Each number is 128 + 32 x the weight over the matrix's rms, rounded and kept within 0 to 255. Layers, rows and columns count from 0.

# layer 2 MLP down (transposed), 576x160, rms 0.0994, rows 303-312, columns 0-159
[[ 95 166 142 130 131 188 160 123 123 135 113 102 119 168 145 133 182 158 125  95  75 150 124 118 137 110 141 145  83  95 176 153 140 117 143 152 158 134  94 144 107 113 115 133 112  61 151 125 140  73 112 138 143 157 124  99 143 107 178 130 132 151 127 151 156 106  99 139 149 166 127  93 173 118 148  85 130 137  79 176 110  78 165 161 149 142 105 114 169 121 141 109 120 128 110 114 165 158 110 116 108  83 164 139 128 120 122 152 142 117  85 124  98 125 134 188 122  87 151 113 160 115 138 161 140 143 144 103 163 137 169 103 118 156 154  95 151 137 119 150 160  65 113 174 108 103 149 157 114 157 179  71 199 122  53 146 102 105  93  99]
 [143 151 124 152 117 186 103 104 104 148  83 119 122 143 147 140  94 133 148  98 142 105 140 149 194 126 159 150 159  83 116  89 141 116 138 147 144 107 124  88 103 125  90 131 101 124  82 177 163  66 144 166 151  90  95 116 174 121 175 138  90  21 143 132 125  63 139  93 143  97 130 136 127 112 127 144 131 171 133  59 137 164 163 174 167 134 118 118 209  93  93 167  92 104 105 164  94 151 180  90 160  89 124 154  87 133 128 122 116 147 158  24 139  96 157  99  82 147 102  82 137 147 148 154 100 191 167 131 174 139 192 107 176 161 136 168  81 125 133 118  82  98 111 119 149 122 128 161 149  82 137  82 171 112 133 107  63  98 134 109]
 [188 101 118 131 176 203  64 127 221 121  74 161  46 142 116 153 189 149 138 110 195 131  96 134 113 122  98  95 172 200 167 180 131 130 136 208 141  84  79  58 167 157 131 127 105  88  99 144 183 115  68  81 118 131 123 122  90 100 123 112 139 128  98 125 191 170 204  78 141 118  70 101 117 117 120 183 106 152  92  96 150 212  99 133 131 178 125 134  87 143 110  78 129 123 117 157 148 108  96 116 110 138  72 111 165 164 189 150  80 123 133 161 154  84 193 175 143 172 169  94 152 135 128 115 104  76 134 125 174 117 158 147 136 141 164 131 166 141 131  70 154 116 136 114 113 109 157 187 126 115 180  87 126  65 116 156  86 124  95 107]
 [103  83 113 122 124 123 111  51 107 166 159 141 124 159 103 174 179  71 138  97 119 104 120 115 130  69 155 194  88 113 173 176 120  41 100 151 154 119  71 124 131 130 122 157  60 119 160 124 124  74 102 155 179 120  97 104 145  97 149  99  92 145 133 148 130 172 132 169 165 147 127 130 173 129 110 110 106  83  82 179  86  92 120 160 156 126 172  95 107  51 183 131 175  65 118 158 151 172 154 145  93 103 133 114 112  65 163  97  95 141  65 107 151 143 148 147 188 111  65 127 111  87 103  80 132  98 206 149 169 115 175 126  72 107 108 139 114 157 147  78  92 122 104 115  82 109 113 104 159 166 127 109 136 172 141 177 106 144 123 102]
 [154  99 162 140 107 127 100 132 116 133 150 130 117 131 119 134 136 109 163 167 189 141  86 114 122  94 134  99 174 141 116  86 122 160  91 118 113 156 129 147 115 182 165 152 108 150 128 118 125  10 107 115  98  85 162 215 117 117 144 111 151  96 127 164 157 121 107 151 132 148 146 135 158 134  99 127 172 159 115 151 146 121  95 157 104 148 156 173  85 120 105 119 134 158  92 130 120 134 128  73 127  41 123 134 117 172 159 104 115 113 126  86 119 116 105 166 134 152 135 104 147 159 101  52 141 179 122 132  94  86 169 117 128 114 141 121  94  91 131  98 109 123 176 177 117 108 128 100 132 173 136 146 168 173  94  87 110 153 165 138]
 [ 84 114  98  64 184 110  60 125 186 131 103 101 120  69 141  36 147 124 134 110 113 152 104 165 100 125 167 141 131  66 201  50  90 126  94 173 152 133 105 158 137 121  98 128 145 170 152 138 176 117  83 155 132 169 141 101 141 150 167  64 159  88  82 136 122 161 154  99  92 115 162 100 114 102  96 133 167 104 132 157 174  58 127  67 187  93 156 125 100 175 140 106 142 109 162  74 118 115 108 144 194 131 130 117  73 169 134 188 109 120  72  95 176 111  83 121  72 105 144 130  70 116 116 101 124 157 111 120 107 111 186 111  53 115  57 146 127  69 146 120 194 153 125 199 122 103  59 105  98 105  95  91 148 135 145 123 126  88 145 137]
 [109 170  91 131 141 129 184 133 133 136 141 139 225 125 159 106 140 100 167 144 116 122 115 112 125 119 138 142 123  95 119  54 122 135 108 148  93 106 123 175 107 122 152 191 112 147 125 120  95  43 134 141 148 134  78 121 148 182 100 133 148 111  99  93 134 105 106 106  91  80 160 135  85 141 107  99 167 159  73 123 119 123 128 144 135 157 132 148 151 124  59 158 133 156 121 137 143 175 149  90 138 129 131  94 146 157 124 135 150 156 193  70 165 107 103 159 130 157 136 101 123 146 211 129 134 132  91 145 137 133 134  89 154 119 115 143 142 121 127 106 162 126 150 136 115 109 145  79  73 105 128 166 137 139 148 169 103 141 124 134]
 [153  84 143 117 170 152  89 164 137 179 104  82 125 111  92 171  79 173 150 120 147 165 155 239 162 123 121 167  79 106 131 173  88 161 133 105 176  56  90 151 135  92 175 111 116 132 146 156  95  54 113  80 170  60  85 119 135 146 120 133 119 153 109 101  80 140 152 129 115  68 153 122 119  87 111 143  88  81  98  93 170 126 146 119  87 136 158 173  98 110 127 121 106 149 147 118 135  71  92 119 103 174 114 174  72 167 118  78 189 151  84  87 108  68 134  93  92 142 182 171  74 126 140 125 124 125 114 112 120 164 188 114 110 151 145 135 171 145 136  76 135 151 129  85  91  77  82 156 138 185 117  43 135 105 131 119 139 142  91 125]
 [117 102 147 128 134 142 130 114 158 177 168 141 123 118 182 170 135 108 159  92 190 127 156 162 156 143 143 167 115 125 108 199 153 111 142 157 141 161  97 116 132 126  88 107  67 117 134 167  81  53 171 151 115 160 142 147 107  90 126 125 112  79 105 129 151  85 180 112 128 147 133 139 150 119 139  92 121 139 130 126 150 131  21 108  66 127 137 170 122 110 104  93 143 133 135 143 148  88 107 137 146 101  67 132 105 190 163  51 147 139 136 105 151 122  92 135 122 121 136 119 123 181 121 146 123 112 112 115 165  80 120  85 113 121 153 255 136  87 159 111 159 119 112 109  97 139 133 158 120 162 108 132 114 146 150  96 178  92  98 138]
 [121 123 174 140 155 126 149 164 147  75 111  94 145 143 132 157  63 155  86 124 124 169  93 147 161 169 130 159 144 107 148 130 150 121 138 115 143  99 190  52 187 101 136  77  81 146  70  94 106  96  83 135  56 109 157 126 129 119  62  83 111 135 119 114 134 100 120 124 116  96 140 123 124 196 147 120 155 181  79 100 134 137 127 130 157 141 111  92 125  83 120 138 152 126  61 195  97 114 139  91 115 146 117 130 140 133 173 128 175 158 116  75 205 135 122 217 139 105 162 121 123  99 103 158 127 161 101 132 112 108 137  60 151 132  86 167 195  82 156  82 163 114  97 139  95 174  75 178 144 108 123  98 122  91 102 119 100  85 129 159]]
# layer 2 MLP up, 576x160, rms 0.097, rows 304-313, columns 0-159
[[ 69 154 162 178  99 155  91 144 125 137 135 152 158 121  81 164 139 106 110 148 184 195 131 159  95 162  96 146 156 163 110 111 144 184 155 137 107 158 136  99  96  54  90 121 113 123 121 101 151 149  97 119 145  85  59  59 130 189 148  84 102 137 110 109  82 175  90 172 130 150  76  96 141 172  80 184  74 141 150 103 141 131 124 153 139 108 135  95 178 130 149  96 152 165 136 184  92 177 143 101 143 131 112 140 124 113 134 142 129 109 179 176 188 173 126 145 119 153 153 100 142 108 165  69 183 125  90 129 119 151  29 113 117 117 115 158 142 126 111  95 132  91 140 123 142 119 152 119  93 127  82 115 133 159 192 126 121 130 162 150]
 [134 140 120 156  67 122 186 137 130 119 126 169 155 125 135 179  85 121 105  89  88  99 137 119 179 138 114 106  95 143 196 118 148  77 201  72 143 107  97 146  92 114  36  83 149 102  83 142 156 171  75  93 168  84 141 163 172 140  91 116 113 150 121  86  95 189 131  98 176 213 163 157 105 159 146 116 109 138 152 102 121 147 135 126 123  55 180 158 116 136 123 131 159 140  89 156 146 159 105 107  98 173 160 132 143 137 144  99  88  65 136 101 139 159 125 178 136 115 178  89 104 101 160 154 157 122 155 208  85 144 120 117 199 174  78  70 134 218 127 188 199 120 113  44 100  99  81  79 154 131  90 117 138 138 185 176 136  93 139 135]
 [150 168 103  93 137 112 157 153 127 181 159  82  87 119 117 118 165 157 162 171 151 121  90 147 187 145  88 148 129 139 160 161 177 113 143 119 149  98 158 167 192 134 139 170 133 105 156 119 116 150 137 118 157  56 123  56 150 188 120 130 123 151 113 144  67  85 129 159 121 177 129 171 172 167  72 185 145 114 123 192 139 124 126 146  72 135 182  97 113 133 109  79 108  86 108 123 127 149 150 106 127  96  92  87 140 122  91 184 100  94  49 116 107 210 127 121 108 148 181 180  79 100 153 119 123 168 170  64 145 133 107 127 177 160  80 162  93 115 128 132 133  91 189 161 116 127 119 155 173 115  97 174 104 137 160 119 132 112 198 159]
 [166 113 155 182 152 148 141 125 106 213 147 165 181 117 100 154  78 107 132 141 112  77 149 156 128 190 172 157 117 156 137 116 180 112 135 186 132 138 109 133 158  72 102 128 130 167 101 123 122 151 148  90 110 127 100 130  79 169 125 114 111 169 148 107 106  72 146  35  91 128  99 112 187 174 144  57 169 137 150 137 124 121 159  87 132 130 100 137 141 154  84 157 154  90 167 168 145 134  96 128 136 108 102 116  87  92 150 133 133 118 146 118 128 123 138 109 123 124 155 121 114 140 111  80 128 144 146 122 105 142 130 114 176 115 148  73 127  83 163 149 100 150 166 171  87 126 110 129 183 167  72 121 131 157 125 123 140 121 139 135]
 [138 116  84  43 167  91 172 126 141 111 129 144 129  92 206 110 209 128 175 103 147 111 120 147  95 128 121 125 131 187 135 101 159  71 130 104  72  91  99 176 166 109  57  95 150 126 126 122  98 162 143 161 143 154 104 131 138 107 139  69 161 153  80 130  50  86  89  99  87 110 211 157  95 120 129 184 123 130 172 173  57 138  78  81 141 133 138  96 132 206 109 116 154  94 153 112 101  43 103 143 113 136 119 149 103 185  79 139 132 111 117 136 103 105 158 140 150 120 111 140  90 145  79 144 124 160  97  89 148 155 149 152  83  85 137 151 107 160 156 162 134 164 175 176 154 142 109 105  79 148  57 233 185 166  95 169 195  85 169 154]
 [ 97 103 121 114  78  99 105 186 159 132 153 135  79  68 142 139  96 137  72 163  92 148 112 148  93 149 128 120 166 120 151 103 135  85 134 135 147  61 133 146 115 164 124 143 103  96 143 102 126 150  87 131 101 139 126 146 138 100 151 150 211 124 151  92 109  86 141 123  88 130 131  96 135 164 100 100 105 126 152 111 187 132 122 133 118  76  73 182 128 130  68 117 119 137 173 104 170  96 113 153 127 131 150 138 133  95 131 175 138 170 132 135  76 148 153 177 176 140 127  72 147 103 117 121 147 109 142 129 127 127  91 159 129 111 126  95 132 135 110 115  89 132 145 127 162 131 126 106 142 113 120  88 178 153 136 160 121 152 113 135]
 [ 98 161 181 104  95 186  93 107 114 122 162 171 138 146 115 125 110 158 177 101 152  84 105  95 148 113  94 113 150  95 144 177 167 170 156  66 116 208 214 140  76 161  80 121 131 162  75 112 133 168  82 145 112  78  61 195 106 195 171 172 137 108  93  74 105 108 136 158  83 111 119 121 150 196  62 102 132 132 100 104  72 132 147  92 157 105 149 103 135 139 110  91 183 134 177 171 109 116  37 197 107 110 148 152 107  95 155 164  57 110 187 172 140  88 128 113 185 126 146 120  96 149 142 127 180 127 103 130  93 157  74  99 201 117 105 150 136 148 158 120  66 179 119 128  92 116  80 118 149 174 134  84  98 122 122 136 159 148 121 160]
 [108 138 189  81 109 128 163  65 121 200 184 179 128 113 185 138 138 116 167  67 172 141 134 128 170 119 162 150 119 171 127 151 130 137 113 130  90 160 126 153 148  62 102 107 107 140 154 144  74 161 100 141 155 128 136 105 153 123  74 150  95 154 147 114 133  86  82 104 112 135 146 145 142 142 102 171 114 101 107 139 170 140  69 144  68 125 153 144 179 136 197 137 104 115 156 100 136  94 107  70  74 133 111 164 119 174 168 112  73 144 189 107 136 111 194 127 129 119 121  98 127  94 110 154 141 148 154 123 104 105  88 115  81 119  93 179 110 138 167 113 135 115  62 128 102  64 108 110 136  95 112 171 130 100 157 128 119 138 173 149]
 [123 158 158 117 142 195 115 117 110 150  89 205 192  94 145  93 161 136 155 206  82 104  37 105 190 154 130 137 158 173 139 190 145 120 219 150  73 132 187 114 115  91 149  94 157 115 127 151  97 158 112  88  85 100  60 158 112 150 106 157 122 122 158 137 111 113 104 159 138  98 115 134 150 166  83 158  61 123  86 148 158 161 172 112  80 100 111 128 125 182 177 114 124 130 143 129 102 120 113 125 103 153 107 128 112 154 157 156 178 171 106 116  73 101 129  76 170 156 132 103 120 167  83 114 136 151 172 120 103 144 113  57 138 164 133  89 163 122 145  82  96  80 111 101 104  90  84 129 124  88 102 111 111 156  99 135 142 157 131 111]
 [108 135  83 140 116  47  99 161 114 142 103 156 146 135 170 167 163 150 100 118 130 181 155 126 142 166 132 108 135 121 108 113 205 156 157 138 155  79 145 174 101 129 119 107 180 188 101 157 113 176 147 168  71 125 124 122 166 115 157 172 113 107  72  83 103  80 102  73  75 111 122 128 127 133 142 114 185 183 117 146  99 127 103 114 180 129 114 132 155  94  88 119 137  81 167 113 107  64  46 121 119 142  87 132 124  85 166 181 106 150  79 137 161 133 151  97 172 135 133 155 102  76 173 158 116 145 142 134 143 108 111 130 161  62 100 113 150 143 102  82 123 219 180 137  84 194 107 132 186 127  83 146 193 159 106 113 108 136 118 118]]